config.toml
n_layer = 13
d_model = 384
n_head = 6
n_kv_head = 2
head_dim = 64
d_mlp = 1280
vocab_size = 8192
activation = "swiglu"
norm = "rmsnorm"
norm_place = "pre"
norm_eps = 1e-06
positions = "rope"
rope_base = 10000.0
rope_fraction = 1.0
qk_norm = false
attn_scale = 0.125
bias = "none"
tie_embeddings = false
parallel_block = false
init = "uniform"
init_std_qkv = 0.0385
init_std_o = 0.0
init_std_up = 0.0385
init_std_down = 0.0
optimizer = "soap_variant"
lr = 0.00352
lr_mult_qkv = 0.7
lr_mult_o = 1.3
beta1 = 0.95
beta2 = 0.98
lr_head = 0.00613
grad_clip = 2.0
warmup_steps = 200
schedule = "cos"
final_lr_fraction = 0.03
batch_tokens = 131072
seq_len = 2048
doc_mask = false
train_tokens = 476700000
steps = 3637
dataset = "wikipedia_en"
Each number is 500 + 40 x the weight over its row's rms, rounded and kept within 0 to 999. Layers, rows and columns count from 0. Numbers have three digits each. The size before them is the row's rms in percent of the matrix's.

# layer 2 MLP gate, 1280x384, rms 0.0772, rows 424-428, columns 192-383
109:559476564484463510470461548528452500469433461510530464470532470436433447503532540485492533498495549521546585496549496443521475494535556418469518536502432551526502494499544512467530431423393497503518556561466534517531446445512590485492495460528481547457507542489477566529473463420521527495494535472557483543528413491560509494464512550524497565491558555394479436533458562477515446527428535457502477514460513478447523519478471498474495436518470557448512413504557497461475476450489516433462499435520535525503521589479512495543515442513424514470491524491485445489480496513521484423
090:606472484545511420499486479484478497528515454465545535482534441517471524543479496464506481541494489422479489547462529529489477490472531492521411503536492487468521533442510460491500481560493537542505545516529543522504550492543550494500455472578477458575380487489566487520518529477463550583551493564507485467497555499520439499447497545477490544503508473498565473462455511525471560546599564552497529461502559476491591548547465541502461421567490532515540516475471431562484437539542492476386479491513500538458538451430492564473538631541499470481545439486532495565552499504476502535
101:466428501423418409433432451493441487523413537517523513506476482469500520441488517493553466507529457496519502516503555419481473506557501588524484495407469434449539497479475383486516433467583474475459528534466485459542565493501524549519470587506571505478458506463496523477482535526564407408512500552483524504460443561488502461502495494460510555504546488597545479466498542472587441493521532507609480444399543542457528497478455426459497514465522478483469519553487493483516473503514501499530573541489507536537544487466564565389489559501493562506513499548522464431474505476497535508
095:509545428516524480532539521557507487457534523439515451472555424529566457525606505577430587566475482498481545530491535485495485471485521481500534530522497479514547514470520492507524443488569451450501450528495406538474530550527494453474412505451495491522459497440497530530518415526429535371527435494524528499484421497448515408489536470403529499464465545502563487554507481515559564552506545498472532511511466519553534400518541518542479552497505422566484482562510500529537487481484497484482509528543496507476468490508515491489439502503450473495618461544489510438531504452489565466
101:519515550508495521538471528490518530453445482439447482545541477549551508517473514514485490510413551517510450512499538423565449502499463578510457528428486535445516469526474554520488524525501440504483470447587445510504540531498544537538530471490474508538602526541546506440473475463489507564507507504508468461520480507540477542523474447506544560465512506483548567429459533461538495549491489480488444561510470495524495487508468607479426577445429476514569526560568454548507470435532477506492519502518529605543526530383485520575504499443472510558481570451498518472476550479465410533
# layer 2 MLP up, 1280x384, rms 0.0761, rows 424-428, columns 192-383
110:549491487450523514503478465420537453473550546474517511504563549564489422467510467440541460547549530481474468494472510442448484504502560486487444541467502439511520454554501544478509519526599458432528445514477486550490519518448467540572483542489485466553528586507512462489547479591420507494480544538555590506546549509411467604480478498521473489491457454486591518433517473504520500557475527576575538441530441563544544504442521490506558448493399536441502515509498474536518464537426418471560494494550561524532444526558531513506514486482529452536469462469550470441572432454521502512
099:523521510421545534475441507505526472453465462564508435504512512482541466463565526523457509441458554515468465453535504474484496410546570467648512553418413525449534448468505543475513511489455435436454478485446478446533440515539466561493401502454551455562562519433543466453560478463475472476563458548512592487484552546488480463508433503472459457482498579518466498497446464523488514425472509502538547476476436444497473483544514542571498497463463489484493439538487517457504525621516506498528489482474532463513538491431523568555518522536519545415509437477467507523465521526568578495
102:485501424486490511502540513504530504508488471505499472526532435574476487513496477492502588542469499493541499458519455470468525473443528495461468488492523572526514436581513519495466524431504544459544422421563503519479475494512421516500549424485543470462570503498491440559546446494485561540502499434492489553558544509545454555503537513497487559513484560459537529503588454568454459484511430451490489533541378528532453537512589493546445486540526512545441476436436548504485562491530522537428472517515560548499484541488480460479531463501514500467543490440505498519435471486433440444
094:514485470537478486553515514394475461538515494508444558458469477428475497496438483634494437531448504531482490515532588407538531486503470516537520507532454553505512462478496473524455570536555536501560512419490579464582533551449523496488554542460491485488481547543539545439484560522595485454490467592451514499522559492515556512573501499415563462489467504483559440475537549473443529534435551479524528479505567487426507545472456471468517530434493493479539503551528548489570434467565552499578398457454498546490517508506510502522518503500560487547485525534514474526553543555536569474
108:546410520575431567512498441474481449478512489547487477514511430446502476540510512482493552513532518485548527448539504443505550526497534471461470476563517475418458519455482484480526508490547486517568421510538555439525554522541508504452493444519464541546508480456466537462495537498471500487472443455457436486540476544486443531567527500470428462470492461517450483470577492518461505501476572446483486520508449486498569500553556499516524390519517468541446505494509583508486539493506448438521535466414535567430472463500549484500485568570538467542458425466530504435486523547458474509
# layer 2 MLP down (transposed), 1280x384, rms 0.0642, rows 424-428, columns 192-383
100:565446495543460476518498442557555523446588525502460529487500514473489458439536430468466460512527511515449510470381466499485544530512506499483499535517472407597516489497564524504468548579537456450474531590485564541450503522458509456489493521491461499535497552509519483479462505476469527513493479508499521485459494541525480516400485500532599583499460471526490523455550466418436563528389537527492530543473499563491482580469450458512559443508493560622451481522457424561485484556422456558524502481494493550434510436516499516515552523549529503505467497534568557529552506530482550504
099:489466537512532508553511466472483569497507537521504442558514418445582533528487481566479513433490485555568525509628524544478464503492490544493520532487432477476433510480537428554508444470483522497527437478452405556575479468470473391513533484483467493565483540537551454497496493516534486541540487390542532523535524502545457527483525504522486420438511603545503473519540525497465517533518528505479504490593476519521507501541534499528519515466477536527495477488501460480502505521541513580557495436515571459483516490498512459579537490519529560655419453517520542524434524481486530496
100:515487421488459530529495467448530521484522572480492520484516579504494513458463487519449533482532513501506491485503569483478527511472475515513529538358475470528507459471566406545520505466514519499495487469572479527457513483487446562506458508532527503458532495482528474484466530494512426451502551465535508521540514467535521468475475477480425477510551561528429538483547584421546477498520466469489483490489541497547588490519552475465536506460507522450466497534461424463467630526471537461440466449468549487485496460497516556421469454529503447476491485393605499506361480425498478539
095:501576548502475486511495515411576456434504523504440529492478409527499595538524518571486584513518453460558466511569492543560477478444433501564481513522518495470511495436479532476465472586566470484516390460541549479538439536486447530459549485461500534582502475533516572455533498416497458504560503558452510502462505471443510499472500513435522484493487558558479433501538530539490593543517483499502531470498513447518570524455514482494460483591517482534525420498419521568480525554589482553525465539480524509466498508535514486497493498478468547457490497502504491495510480510543546470
104:510520496459535504539530521491451540461573534462531467511447469553509528533521466482586441535477498488560561538464493502465418515558488522491494503499548574489480522514506463536556434540507475535519477550505514404510464443451552455497512444590494518437495457415523475481464502506468460420484535416466524511510545517550486529512497432499543487506503541580477521539555494522529545475558512551486557479532497490538465517500500496533537491416567476505476480491480496485466603492493500458521444507544484541522482493394508509530529448492477507537542478579487446514553586469465490516